{"norm_place": "pre", "norm_eps": 1e-06, "positions": "learned", "qk_norm": false, "attn_scale": 0.177, "weight_decay": 0.034, "max_steps": 7563}
Each number is 128 + 32 x the weight over its row's rms, rounded and kept within 0 to 255. Layers, rows and columns count from 0. The size above them is the row's rms in percent of the matrix's.

# layer 6 MLP up, 512x128, rms 0.128, rows 348-447, columns 96-127
size [101 108  90 103  89  93 104  88 108 101 114 110 103 100  89 105 101 104  85  90 107 104  93  93  97 108 104  94 109 108  95 104 101 106 106  94 110  85 102  87 100 106 104  95 102  99  97  97 102 116 109  88  95 104  94 140 107  92 104 121 122  86  98  87  96  90  93 113  88  99 117 110 100  95 102  89 102  95  87 103 104  85 113  96 102  84  99 107  92 112 110  94 113 101  97 107 113  96 103  93]
[[ 95 147 133 170 131  92 128 148 181  87  85 185 150 140 137 115 105  98  82  69  95 146 137 112 136  76 145 109 103 139 105 134]
 [120  97 141 156 133  87 166  66 145 104 103  88 127 103 175 127 161 117 146  94 147  70 200  93  84 118 139  97 123 140 107  83]
 [141 118 124 121 158 193 120 129 115  89  86 114 133  66 193  80  88 124  90 124  93 107 119  96 144  78 136  49 145 153  79 160]
 [117 173 143  64 168  78 143 139  81 110 136  98 108 144 135 144  88  99 180  50 148 109 129 123 156 171  68  99  89 152 171  96]
 [208 125  77 122 113 168 213 130 113 121 148  90 125  97 185 119 140 117 181 151  66 152 154 101  67 105 171 112 144 114 149 140]
 [114  95 125 144 154 141 141 150 167 130 135 148 150 117 155 124 148 102 190 137 176 170 130  96 148 155  76 128  87 122 103 104]
 [135 133 108  89 110 182 132 102 106  41 143 144 163  92  93 191 121  83 224 135 154 168 158 130 135 102 147 128  46 159 107 130]
 [156 149 148  74 149  76 171  92 151 162 128 110 165 127 180  99 143 142  83  96 155 160 145  85 111 123 165 136 108 113 155  57]
 [ 87 134 109 106 155 154 145 126 129 105 120  94 140  96  82 147 137 131 156  84 123 146  95  99 123 119 132  32 157 165  96  87]
 [121 120  78 123 120 129 167 144 102  96 125 116  67 172 172  97 137  96  96 116  64 176 131 108  83 118 174 105 110 123 117  70]
 [112 104 159  79 127  81 159 118 117 111 122 161 122 134 150 157 142 108 145 144 152 107 183 105  65  73 145 100 126 136 155  85]
 [143 141 146 153 132 131 157 135 166 149 112 119 144 111 161 142 179 107 113 103 156 101 172 101  84 144 111 116 125 165  77 131]
 [117 130  77  83 128 147 155 135 146  83 163 147  96 143 165 173 132 169 132  59 144 148 181 106 101  98 144 133 104 102 147 112]
 [101  90 122  78 109 131 130 158 110 110 171 114 148 126 180 168 128  70 134 149 134 119 138  95  82  90  75  96 129 147 101 168]
 [ 94 155 135 192 115 130 179 155 119 134 127 136 150  91 144 106 155  75 144  96  94 128 143 122 107  98 134  73  95 171 164 136]
 [112 152  88 169 122 127 164 151  99  65  63 159 123 125 154 163 123 103 173 116 163 163 144 112 145 119 173  97  84 133  65 122]
 [ 84 151 130 118  98 129 134  89 157 133 110 135 104 119 177 206 137 134 169 126 108 148  83 103 145 128 141 143 158 138  98  86]
 [125 145 167 110 144 157 175 116 131 120 125 115  94 102 151 197 108 121 126 102 188 128 147  87  97 150 103 152  65 110 120 135]
 [112  92  79 157 124 121 207 101 154 116  94 191  57 103 168 141 143 101 153 140 140 144 130 140 150 152 106 108  97 118 175 130]
 [110 119 149 113  85 105 129 206  96 135 163 161 175  64 159 133 172 103  89 159 114 110  97 122 102 163 186 117  84 108 134 107]
 [ 96 117 106 185 191 136  93 174 129 124 150 112  79 127 123 151 119 107  58 124 144 165 154 122 143 139  85 177 118 122 147 125]
 [113 175 109 132 105 105 101 179 125  96 134 138  98 195 123 105 139 156 146 105 111 122  86 117 133  80 173 110 164 132  94 186]
 [ 97 162 156 112 108 148 139 130 151  99 161  77 117  91 147 119 116 136 124  76 143 119 138  68 115  85 103 130 149 166 148  77]
 [147 103 123  80 133 103 133 141  84 143 127 127 106 127 135 185  95 103 117 114 148 200 144 113 128 158 148 149 101 139 171 131]
 [124 108 151 103  84 162 141 151 122 119 129 164  56 122 139 162 187 120 157  85 113 134 160 136  63 115 140  88 122 127 103 127]
 [105 138 158 108 163 133 112 137 114  90 135  81  54 184 116 156 147 112 167 146 114 119  95 111 101  96 138 121 148 151 176 102]
 [166 122 142  93 107 124 127 129 238 136 106 109  65 143 182 117  57 125 131 131 126 120 113 114 136 115 177 141 164 117 132 148]
 [147 168 134  57  78 174 138  98 142  71 105 168 119 154 198 132 121  82 138  99 153 137 165 123 120  47 168 163 134 172 115 145]
 [141 136 103 135 150 147 158 125  92 102  90 101 101 148 129 149 171  75 117 101 125 161 166 123  94 159  70  98  70 144 128 102]
 [123 147  93 180 165 111 140 113 121 147  91  49 140 135 122 155 128 150 131  87  90 145 197 140 174 113 162 107 107 150  80 140]
 [183 122 102 114  87 157 155 115 103  58 155  90 142  94 123 150 128 112 143 193 122 177 131 128 127 123 109 161  67 157 157 160]
 [122 103 142 168 106 130 110 207 114 107 116 151 106 113 170 156 209 106 117  84  84 179 110 138 152 122 145 108 128 135 135 181]
 [ 84 115 157 112  85 133  91 166 136  97  95 172  63 163 118 156 128  85 179 117  91  98 108 126 165 121 131  91 142 192  88 112]
 [127 152 124 158 195 139 160 154 147  78 110 100  64 112 154 151 160 114 116 103  99 160 133  75 138  95  74 134 153 135 119  60]
 [114 104 120 116 126 142 186 155  98 125 158  86 105 172 105 145 149 126 173 114  93 119 134 104 118 135 170 150 108 167 153 102]
 [164 160 112 134 193  92 178 111 179 156 155 140  70  96 131 112 130 146 134  56 141 135 149  57 136 165 146  70  81 124 115 130]
 [147 143 132 115 198 163 174  96 127  92 120 121 145 145 190 172 157 128  80  88 138 105 152  57  91 137 149 177 135 154 168 107]
 [122  74 134 131 124 184 131 124 101  99 126 127  96  99 160 165 102  56 137 127  83 160 150 128 104 141 118 125  92 141  77 144]
 [135 174 118 116 144 138 164  88 144  95 171 123 175 118 162 162 148 157  97 108 126 149 137  86 116  78 140 124  93 120 156 125]
 [129 168 115 127 104  98 185  67 137 111 123 124 171 123 124 142 121  77 124   0  78 136 148 111 113  40 130 146  92 189 128  88]
 [ 62  92 171 105 131 117 155 111 120 104 149  31 110 126 134 147 148  94 145 132 140 134 156  77  92 134 151 113 137 116 160  89]
 [137 161 162 174  88 128 182 135 125  99 131  73 149 185 204 129 146 137 149 118 172  94 100 137 107 121 111 127 121 108 132 122]
 [111 123 138 130 162 171 157 103 132  96 136 105  88 159 186 152 150 145 111 148 159 130 116 115  94 127 115 159 136 143  96  98]
 [156 125 101 138 151 108  97 135 162  95 135 136 143  71 123 126 119 106 109 169  98 126 109  88 120  96 107 115  85 174 106 136]
 [ 92 131 141 134 128 168 194 147 151 112 157 156 116 134 101 153 126 130 134 109 193 107 172  78  98 128 147 167 104 141 160 183]
 [168 148 127 137 106 123 140 145 134 110  44 131  46 105 127 148 119 114 142 111 119 206 128 122 147  89 176 152  82 128  60 146]
 [ 78 112 171 139 109  92 169 127 180 115 125 133 136 121 110 158 132  84 116 113 111 157 119 124 104  73 172  91 114 149 130  88]
 [134 129 124 175 159 155 180 126 138 127  84 162 124 113 116 135 121 121 150 142  72 135 150  75 154  94 150 102 108 152  94 116]
 [ 94 140 146 129 108 162 187 104 144  98 160 151 168  86 168 224 119 109  67 113 146 165 132 102 132 120 100  92  80 127  83 132]
 [131 118 127  72 113  65 112 145 137 119  93  73  93 102 154 117 188  97 101  75 113 117 163 117  42 117 159 133 129 144 121  59]
 [102 111 158 115 118 154 106 136 204  76  77 141 100 132 120  92 166 106 102 133 106 194  69 120  73  80 131 114 165 128 187 127]
 [166 162 162 132 204 156 176 123  74  92  68 152 138 104 116 127 146  90 127 130 155 177 126 110 133 111  88 160 104 167 128  80]
 [ 89 134  71 151 132 118 179 121 117 148 173  83 150  68  92 165 176 108 128 139  95 116 126 123  57 141 140  89 107 143 156 159]
 [147 139 118  97 174 142 231 102 133 145 121  74 114 123 165 137 165 111 110 153 110 155 194  86 102 110 143 120  72 125 124  60]
 [148 114 141 123 122 113 145  84 177 126  70 144 133  96 219 166 122 109 177  91 149 131 131  93 137 112  58 114 181 151 111  46]
 [121 171 149  79 147 107  89 186 157  95 135  91  85 149  86 161 161 113  62 142  75 125 149 114 129  97 142 118 106 146 153  77]
 [106 125 105  41  97 110 200 167 125 117  97 114 134 103 158  94 184  98  76 123 104 171  97  98  68 121 142 116 158 134 145  99]
 [129 138  87 126 136 122 148 106 117 140 151 106  98 195 165 177 146 112 114  94 121 194 118  98 151 137 157 134  65 131 166 112]
 [159 115 142 111 114  92 162 160 138 116 177 101 151 105 170  91 121 143 141 103 128 139 128 118 171  85 180  44 159 122 179 175]
 [111 152 106 111 122 119 173 143 124 121  97 114  65 154 151 128 170 106 127 170 113 198 106  84 109 103 125 123 151 149  87 167]
 [141 188 191 189 159 124 130 118 139  84 153 125 113 119 201 142 190 157  85  92 129 134 115 100 108  87 116  90 130 174  91 123]
 [110 131 105 103 200 133  88  72  93 114 106  85 152 112 151 128 122 134 157 148 153 149 132  81 115 149 142  73  98 123 159  58]
 [142 151 130 161 160 157 114 204 129 100 116 154 106 107 161 101 163 111 145  82 150 129 151 132 160 132 152 122 120 146  83 161]
 [154 130 176 145 159 131 137 132 181 137 137 108  32  91 115 168 122 115  88  75 143 118 190 116 143 114  87 114 144 184 139 114]
 [113 138 121 158  82 178 141 169 116 121  87 163 118 123 121 139  63 134 124 170 175 193 151 101 150 121  76 101  85 179  94 114]
 [114 157 121 169 110 112 198 120 148 121 105 150 138  90 120 138 112  60 104 105  64 108 153 112  79 123 165  34  84 165 164 136]
 [ 90  80 122 101 180  78 244  82 110 139 123 117 159 152 100 150 189 112 137 147 152 126  90  32  72 127 112 125 105 157 131  74]
 [121 142 198 152 149 151 156 103 160 121  78 158  89 150 177 151 144 125 112 131 123 177 155  80 142 129 109 151  44 157 100 137]
 [134  94 151 122 108 176 131 161 123 127  87 152 138  91 166 102 122 135 137 165  81 168 137 124 120 136 159 144 110 133  92 138]
 [ 91  92  99 139  84 119 126 185 145  73 113  89 150  77 146 114 152  98 160 135  97 151 154 123 106  93  94 151 124 140  97 149]
 [107 107 179 154 146 116 158 147 122  78 121 199 142 114 126 171 151 100 117 169 108 137 110 119  92  70  74  93 131 151 131 119]
 [ 91  71 127 155 150 105 127 166 195 117  83 183 101 132 135 139 161 150 175  96 125 162 117 114  99 111  77 123 126 129  86 146]
 [127 127  94 163 147 237 172  99 101 114 158 168 150  77 123 165 129 144 134 161 127 110 122  78 145  66 121 126  79 138 184 156]
 [117 112 167 152 133  80 124 155 152  99 127 149 140 109 184 144  90 109 106 190  89 153 144 127 135  94 124 114 126 120 112 122]
 [137 168 169 152 131 121 107 131 143  98  67 143 162 123 166 120 203 160 143 113 144 131 184 102 145 143  90 117 156 167 109 105]
 [166 143  81 176 146 135 143 218 123 118 138 141 134 134 140 125 103 141  70 106  95 126  52  94 145  51 148 116 186 136 177 135]
 [135 163 151  71 109 124 155 115 101 122 106 143  73 155 138 183 133  55 118 107 106 143 163  89 132 172 105 135  79 149 121 117]
 [218 194  83 143 140 140 178 201 107 134 149 118 102  84 157 126  90 133 129  94  90 171  93  92 132 106 134 103 136 149 134 189]
 [126 170 149 111 114 162 102 139 132 120  96 146 123  89 131 165 125 114 132 141 120 210 132 134 185 182  93 172  91 169  69  99]
 [ 56 120  81 119 139  79 115 147 155 112 131 115 140 120  89 147 110 107 134 132  95 116  91 106 153 134 112  95 131 136 109 165]
 [145  71  95  87 149 163 102 138 138  68  97 102 106 118 166 216 142 142 149 156 117 146  97 125  97 162 123 129 124 117 137  92]
 [165  69 143 165 123 153 158 157 141 126 136 166  80  95  96 181 198 149  98 148  95 113 161  93 105 100 112 132 151 122  83  88]
 [181 141 103 118 126 103 125 147 202 113 107 121 126 102 155 127 145  92 131 103  61 145 124 100 128  92 144 105 143 133 148  73]
 [125  69  99 123 123 145 138 135 163 154 101 120 117 144 123 101 133 122 174 166  90 150 162 123 140 119  95 141  54 129 165 151]
 [124 181 140  89 106 106 156 168 127 140  69 150 115 128 155 139 170 136  94  92 104 149 105 105 113 137 171 100  98 152  88  76]
 [129  97  87  83  97 123 123 144 124 127 174 156 105 110  91 150 130 102 130 152 211 121 139 132 103 207  75 132  59 114 113  78]
 [139 150 177 129 144 135 186 104 124 130 112 154  70 131 120 174 155  67  73 120 110 157 181 117 115 161 108  85  98 179 108 158]
 [ 80 192 158 147 137 171 137 198  83 112 123 109 138 112 148 137 105  92 142 129 130 190 130 134 139 106  82 103 153 143 120 145]
 [ 48  77 186 163 107  63 132 137 168  80 105 131 136 130 132 117 167 128 151 124 121 103 122 118  79 112 132 129 104 131  87  91]
 [146 185  97 119 161 109 205 116 112 120  67 126 138 214 134 175  90 118 155 124 126 166 123  95 135 148 118 162 127 131 104  97]
 [110 171 109 167 113 128 105  96 144  86 107  74 155  77 195 165  85 114  69 144 137 164 148 101 151 173 119 116 116 128 131  78]
 [116 129 170 112 150 158 120  93 175 108 182 114 121 104 205 122  85 124  97  98 130  97 127  97 128  89 103 121 145 106 166 100]
 [176 145 160 129 129 148  79 194 129 116 120  93 128  76 113 170 100 100  97  87 146  99 133 142 122  89  99 148 102 142 158 154]
 [135 196 132 151 109 105 178 163  96 128 130 123 115 101  95 172 136 103 132  93 114 136 137  92 157  72 144 109 117 186 113  59]
 [131 148 128 142 132  97 131 115 168 162  88  98  74 146 135 126 183 130  89 109 122 158 152  93 102 100 162  72 119 141 119 113]
 [119 128 177  86  87 143 163  72 134  70  77  97 113 137 195 155 154 138  93  66 127 129 113 116 128 121 119 135 119 152 124 118]
 [ 98  80 120 169 156 131 127 167  68 118  94 117 166 136 138 183 168 129 119 151 142 174 125 102  98 158 111 138 129 151 150 144]
 [141 139 136 175 171 157  79 170 167 133 100 109  85 126 161 133 162 117 110 162  95 196 105 113 139 112 160  64  94 138 131 167]
 [161 175  85 172 164 135 137 120  90 103 168 140 138  62 139 135 128 109 126 114 114 128  92 102  90  99 114 164 148 140 153 160]
 [100 151 149 239 106 101  83 119 178 110 116 141 108 107 133 119  92 127 148  59 139  91  74  83 136 158 120  63 192 141 101 187]]
# layer 6 MLP down (transposed), 512x128, rms 0.13, rows 348-447, columns 96-127
size [106 101  93 113  88  92 100  93 116  98 126 108  99 100  95 112 100  99  85  90 105  92  92  96  94 103 108  99 119 100  96  95 103 103 127  89 124  84  99  89 107 107 112  89 102 101 104 102 100 108 109  87  86  99  92 138 115  94  98 140 127  79  94  85  96 114  90 113  83  98 131 108  92  96 100  91 108  92  86 102 100  85 118  96  98  81 103 104  90 109 115  91 121 107  92 113 113  94 108  97]
[[113 130 118 108 154 221 178 129 142  84 127 134 115 126 130 142 106 103 118 128  69 132 158 196  82 111  90 155 153 134  86 110]
 [ 97  92 131  93 153 170 125 143 161 152 159 152 130 141 147 131 177  56 112 130  67 127  71 180 153 139  80 215  92 132 146 148]
 [177 142 132 137 174 110 138 124 148 177 161 159 176 108  75  58 132 118 163 139 167 117  72 134 133 135 112 120  93 148 141 170]
 [133 100 165 126 109  82  71 155 153  33 136 113 148 116 189 108  97 162 119 135 158 108 115 192 149  64 144 129  98  55 170  81]
 [136  73 131 151 181 106 149 143 156 211 137 126  98 107 125 141 103 180 107 108  94 133 182 180 133 148  87 122 119 133 119  78]
 [110 198  96 141 208 130 122  80 131 114  86 138 112 143 141 157 157 160  71 125 161 144  94 154 179 114 121 136 169 119  95 113]
 [160 177 177 161  57 149  90 146 109  94 109 118 219 176  80 120 135 110 107 120 106  82  89 154 141 132 150 145 145 129 176 140]
 [135 136  91 201 133 121 130 112  69 210  90 140 179 155  79 130 154 129 165 129 126 165 149 128  82 156 106 143 119  57 110 146]
 [139  96 151 105 210 155 158 126 110  86 122 109 172 183 119  97 136 147 105  85 166 105 117 133  96  80  95 132 126  80 138 106]
 [174 141 134 102 111 129 166 131 153 208 166 103 141 180  79 136  98 137 132 139 200  92 173 151 166 134 124 161  96 138 126 136]
 [136 151  86 167 136 138 157 140 127  86 130 153  77 153 122 142 111 105 132 131 119 125 120 138 163 129  93  99 112 171 127 165]
 [135 113 146 128 134 115 113  71  79 200 134 134 134 181 122 126 110 141 171 117 149 129 147 109  67 113 138 100 184 114 122 130]
 [146 113 102 161 145 115  88 153 116   0 118 135 124 109  89 151 126 114 128 113 103 153 100 195 117  93  87 120 110 211  66 158]
 [184 101 124 176 122 145  50 146 205 124  62 106 150 102  94 119 114 141 113 109  91 154 130 178 111  96 130 144 179  86 109  77]
 [123 122 185 141 149 153 159 124 150  97 134  92 123  94 193 148 122 115 130 111 103 143 187  51 107 122 167  76  74 149 125 154]
 [ 69 119 111 119 152  87 129 165 101 155 152 184  98 129  99 160 110 109 169 118 131 127  89 136 136 187 149 134 122 176 115 145]
 [131 117 132  96 173 119 139 147  99 237 118 123 150 158  97 121 107 116 148 138 113 144 145 114 134 107 104 148  60  75 114 144]
 [102 138 123 127  93  88 123 182 117 239 172  94 173  98 106  91 111  80 143 153 131 135 171 120 186 147 131  59  96 130  90  84]
 [143 106 154 112  50 138 151 135 138 106 138  99 149 122 148 108  97  99  78 158  99 117 134 162 160 133 169 172 184 110  82 118]
 [128 164 124 149 161 181  87  53 174  71 113 106 138 169 131  79 145 161 175  93 150  88  94 201 135 189  91 119 134  67 169 123]
 [100  94 131 121 102 176 136  90 124 151  82  79 110 154 164 110 155 158 155 118 138 113  73 153  72 167 180 187 163 173  96 144]
 [119 104 149 129 120  97 124 135 151  54 138 121 169 138  30 148 197 106 167 107 139 108 123 160 119 118 129 132 167 160 115 154]
 [199  98 138 114 138 151  59 129 122 172 126 111 149 178 119 163  61 120 123 126  90 130 110 117 140 134 180 113 107  84 116 153]
 [116 108  92 130 115 153 124 117 149 250 149 160 126 103 133 137 140 128 120  72 130  88 112 152 162 121 108 175 160  75 100 131]
 [125 110 141  92 155  63 143 166 167 189 105 103 159 160 141  99 126 154 111 127 139 154 101 200 127 181 154  95 114 124 160 188]
 [115  65 170  79 127  86  86 187 123  93 110 126 114  92  97 115 118 150 109 163  89 117 201  77 220 114 103 141 176 151 170 141]
 [ 89  72 124 147 147 118 102 181  91  98 172 108 109  79 128 138 124 156 151 140 111 201 137  85 195 159 155 122 157  98 113 153]
 [ 72 113 178 125 159 100 155 143 106 124 129 121 141  76 158 131 133 100 126 118 126 135 149 109 131 100 151 158 135 180  67 122]
 [136 158 137 108 101 131 136 123 128 118 121 122 127 104 190 103 104 110  95  90 103 141 130 109 177 113 169 101 133  88 129 168]
 [157 130 133 102  80 141 113  69 130 122 199 137 158  86 136  96  58  88 138 140 112 138 100 147 106 179  89  64  99 134 126 107]
 [128 100 146 100  57 153 182  81  99  95 135  61 169 149 103 119 143 146 115 152 111  86 136 174 160 143 164 135 119 174 190 133]
 [ 92  33  84 117 131 163 157  89 157  97 128  94 155 153 123 141 149 112 178  42 128 101 141 232 127 148 113 150 138 143 110  83]
 [133 143  66 160 140 126  46 147 183  75 161 152  89 106 111 123 132 139 143  88 103 102 125  52 182 115  97 135  87 139 137 172]
 [179 148 214 114  62 156  75 157 155 110 109 118 150 154 147 119 148 113 122 167 124 128 101 150  89 133 137 115 113 118 110 162]
 [144  69  99 110 178 150 169 114 149  41  81 138  99 134 150 115 163 104  96 120 169 129 127 117  92 113  85 164 102 105 128 133]
 [ 57  66 151  84 141 170 178 150 119  71 118 166 128 187 137 143  99 136 131 171 129 216  97 138  91  73  82 163 108  98 144  64]
 [137 182 130 159 127 146  86 149 138 135 131 189 160 149  84 146 183  62 134 139 150 125 117 177 121 136 169 160 148 120 144 170]
 [ 89 115 139 129 108 139 115 106 174 132  61 157 134 124 139 155 159  79  93  85 172  99 137 193 122 151 174 180 196 214 137 129]
 [198 134 120 175 102 111  81 109 110 143 117  95 131 190 129 118  64 120 162 122 179 205 154 153 135  73 161  99 114 153  85 146]
 [115  88  93 144 152 145  53 145 145 105 130  92 115 136 139 107 172 116 144 165 111 117 123 188 127 173 110 125 138 112 106 181]
 [180 143  75 143 126 104 172 149  98 153 167 103 105 118  59  93 133 170 161  99 105 119  93  43 209 146 115  94 126 146 114 132]
 [130  94  97 143 138 129 125 181  89 201 109 121 111 131 115  70 150  89  98 131 138 171 126 156 112 150 131 116 113  83  90 111]
 [105 129 161 102 127 102 144 140 116 228 239 144 137 113 124 136 134 148 142 180 132 113 114 101 173 132  87 112 134 132 134 131]
 [ 72 105 119 100 138 167 140  78 117  71  92 153 168  89  80  94 150  88 125 151 117  46  89 108 118 168 181 176 114 172 154 148]
 [130  87 168  96 127 168 149 100 143 113 101 156 105 177 127  79 113 110 139 135  94 142 110 114 146 116 105  74 134 101 125 157]
 [110  94 131 128  89 160 106  98 148 168 133 136 100 184 116 135 148 123 142 132 122  89  71  68 136 151 167 142 167  77 105 133]
 [136 146 137 107 142 117 121 128 182  73 118  94 135  93 191 167 100 132 134  93 170 131 156 103 146  96 140  84  98 149 197 141]
 [ 98 148  85 118 139 160 157  92 116 193 129 146 114  92 202 164 171 160  95 141 105 165 143  96 141 115 103 176 145  98 145  76]
 [172 161 146 138 175 129 142 100 180 111 118 130 149 133 145 109 129  98  94 116 111  75 117 139 108  89 166 154 120 140  82 113]
 [132 120 100 111 109 135  97 167 140  93  97 135 111  56 116 120 117 158 102 127 147 124 120 231 112 152 107 133 125  64 141 108]
 [108  92 172 123 119 132  95 226 137  74 129  99 133 164 121 127 144 184 102 130 159 138 158 129 134  85 133 124 182  75 147  86]
 [ 84 163 109 169 137 146 122 174  80 160 192 135 117 141 166 106 159 141  71 172 131 101  90 180 112 123 105 145 139 124  77 145]
 [130 144 147 110 157 100 109  85 124 133 120 165  79 136 169  99  81 129 186 108 139 140 110 166 119 158 141  88 156 102  75 176]
 [142  89  71 143 141 111  93 120 118 159 108 143 127 145  35 150 149 155 148  53  98 165 117 198 114 150 143 177 143 186 155 131]
 [143 157 188 105 165 160 208 214  74 151 111  94 101 139 141 161  59  99  83  87 161 129 122 117 151 111 141 127 177 109 111 121]
 [166  57 153 139 151  75 136 175 197  70 101 119 126 102  66  83 147  81  64 158 108 162  98  84  94 138 147 124 199 103 118  95]
 [167 106 153 149 102 137  83 155 133  37  96  80 143 134  67 139  87 143  85  86 162  93 147 159 175 116 132  94 151  46 110 158]
 [190 161 164  86 193  90 115 132 111 182 137 129 130 143 142 115 162  89  74 150 106  97 163 134 139 145  84 158 103 124  92 158]
 [181 157 187  50  89  86 141 102  92 149  96 132 141 132 152  60 115 133 121 131 150  99 131 180 121 213  82 168 172 141 103 147]
 [ 91 113 106 114 144 134 128 159 160 131 166  99 104 110 174 164  78 201 149 123  96 204 154  85 176 120 138 119 177 116 142 186]
 [154  90 171 112 209  66 167 153 138 123 149 124 124 109  56 121 125 151 106  80 169 122 153 136 104 130 107 109 155 122 151 169]
 [ 70  97 121 166 127 129 146 137 123 175  79 131 104 130 102 110 136  98 127 170 110 121 145 132  59  79  98 151 103 122 158 164]
 [145 111 140  86 120 110 152  82 136 103 154 122 125 172 104 156 106 161 104 142 178 132 163 193  61 149 140 151 154 129  92 127]
 [ 70  72  66 150 136 127 141 122  89  82 139 136  77 100 111 126 166 119 179 152 117 133 145  47 152 143 141 139 163 157  87 157]
 [ 86 171 109 164 137  72 147 106 160 125 134 191 118 129 179 159  69 183 138 157  89 121  80 157 154 129 121 114  78 103 102 121]
 [ 90  90 182 135 158 151 141 140 154 112 127 104 143 102 197 179 121 112 110 122 124 150 156  79  92  91 153  64  85 140 170 125]
 [191 112 142 183  57 224  67 172 118 101 162  89 109 139 153 133  90 136 164 115 136 113 187 170  97 141 131  71 108 125 140 114]
 [130 189 162 156  70 125 149 105 107 173 123 136 107  96 175  97 160 124 129 176 119 131  99 140 158  96 115 136 110 137 166  57]
 [144 154 109 130 160 159 104  79 181 164 118 170 133  99 101 211 184 132 169 117 105 153  89 153 110 121  96  92 128 120  90 100]
 [ 85  54 131 154 169 145 180  67 104 107 114  92 167  84 105 126 150 124 115 131 110  97 156 188 103  94 182 115 169  92 165 131]
 [ 93 159 117 105 135  89 175 184 212 146  86 131 105 134 131 103  98  95  69 191 123 160 153  58 122 110 126 138  99 130  75 175]
 [131 154 115 148 157 141 184 138 139 199 147 142 104 118  81 105 139  84 159 130 136 149 110 169 159 124  99  84 132 118 132 140]
 [143 107 102 200 100 143 115 117  96  96 164 170  63 161 144 134 147  61 120  81 145 118  53 158  67 131 135 138 127  73 122 149]
 [139  82  69 119 151 135 141 133 172 172 118 197 110 103 159 180 132 103 178  71 140  90  94 173 168 136  84  99  85  81 130 119]
 [124  78 147  70 168 135 177 110 106  43 136 136 121  87 124 165 176 184 125 144 181 108 176 133 114  90 105 118 136 121 135 170]
 [132 127 168 105 118 108  91 115 128 213  82 183 153 174 116 153 140  63 153 154 124 115 173 111 107 146  90 170  75 104 158 123]
 [153 160 131 156  95 147  60 140 137  99  88 116 143  91 179 151 110 157 117  89 148 132 153 181 161  82  92 106 117  88 150 127]
 [ 62  51 170 114 130 150 137  93 169  72  74  87 162 130 178 123 142 163 103 109 114 133 155 165  81 141  98 152 132 112 147 106]
 [105 118 115 117 122  68  70 124 123 186 189 184 130 158  95 120 170 157 131 136 177  51 157 152  72 144 188 100  74  97 171 171]
 [128 129 137 155 155 144 160 149  88 239  73 143 152 109 125 130 154  76 134 116  58 158  89 107  76  93  96  90 107 111 129  97]
 [150 143 117 117 162 125 120 197 137  32 130 116 167 104  55  75 108 135  99 118 131 134 195 118 120  83 146 105 153 107 107 140]
 [101 168 113  96 143 148 143 121 116 155 138  88 153 169 125  71  92 107 134 109 142 106 125  82 128 160  96  97 133 134  94 152]
 [135 141  98 141 167  87 138 128 145 146 115 156 105 148 164 133 137 132 166 115  80 149 100 128  74  96 129 196 102 113 126 101]
 [125  99 137 145 170 155 113 119 170 198 122 143 121 151 133 153 124 115 106 111 120 109  97 138 160  81 108 114 130 114 112  93]
 [134 158 133  47  89 111 123 104 174 198 145 172 129 151 141 142  57 143 104 148 111 108  96 107 128 100 108 100 137 149 159 121]
 [142 155 116 179 136 102 129 146 164 117  87  72 102 102  97 130 117 100 100 109 136 147 164 120 133 105 142 118 184 198 134  67]
 [141 116  64 132 134 131 225 148 141 116 135 110 160 108 153 109  90 155 111 155  88 143 149 136 101 118 112 129 105  81 112 200]
 [115 136 163 115 160 150 142 121 136 205 115 151 142  74 147 126  71 140  97 133 116 128 140 103 143 139 154 162 134 128 159  57]
 [190 184  91 115  93 175  63  90  92 105 124 108 161 141 137 111  69 144 101 117 138 124 150 104 128 134 139  63 154 129 175 155]
 [183 139 115 105 149 100 159 183 128 160 154 117  83 115  84 142  95 110 118 105 123 111 146 113 171  90 132 105 176  81 138 163]
 [ 88 109 202  96  86 105  80  70 153  59 120 153  95 139 178 127 108 113  94 135 151 136 115 113 140 170 140 117 144 123 142 130]
 [151 159 164 167 173 119 119  84  90 255  90 117 119 135 153 125  83  83 129 156 173 144 133  72 109 154 155 139 149  71  92 110]
 [106 143 118 158 148 104 108 105  97  96 117 118 114 108 112 133 168 124 121 128 148 106 137 199 115 119 126 167 116 138  88 150]
 [127 147  80 126  87 103  87 144 130 183  87 172 149 124 119 162 165 164 103 158 111 110 103 149  42 128 111 157 149  24 131  71]
 [ 74  92 126 107 102 138 106  95 134 107 174 178 139 125 124 138  78  98 192 142 120  98 114  99 131 131  91 127 171 101 150 128]
 [110 128 166 128 115  99 168 111 120 129 177 130 117 166  68 106 140 208  70 140 137 113  89  68 148 135 131 183 138 120 143 188]
 [114 183 125 163 116 168  95 116 154 160 180 144 116 171 118  74 153 156 148 163 120 102  93 105 100 133 114 105 130  83 141 102]
 [143 108  98 182  52 138 117 134 142 142 105 192 142  91  86 124 117  89 129 149 166  51 124 165 117 142 119  72 172 115 129 171]
 [143  81  94 163 133 151 144 142 102 108 129 111 139 128  66 111  97 166 162 129 155 103 141 137 178  99  98 111  87 117 142 117]
 [ 79  46 104 132 198 112 179 155 108 137 116  93 179 110  92 145  91 139 102 180  81 154 123 145  87 156 117 136 136 149 192 131]]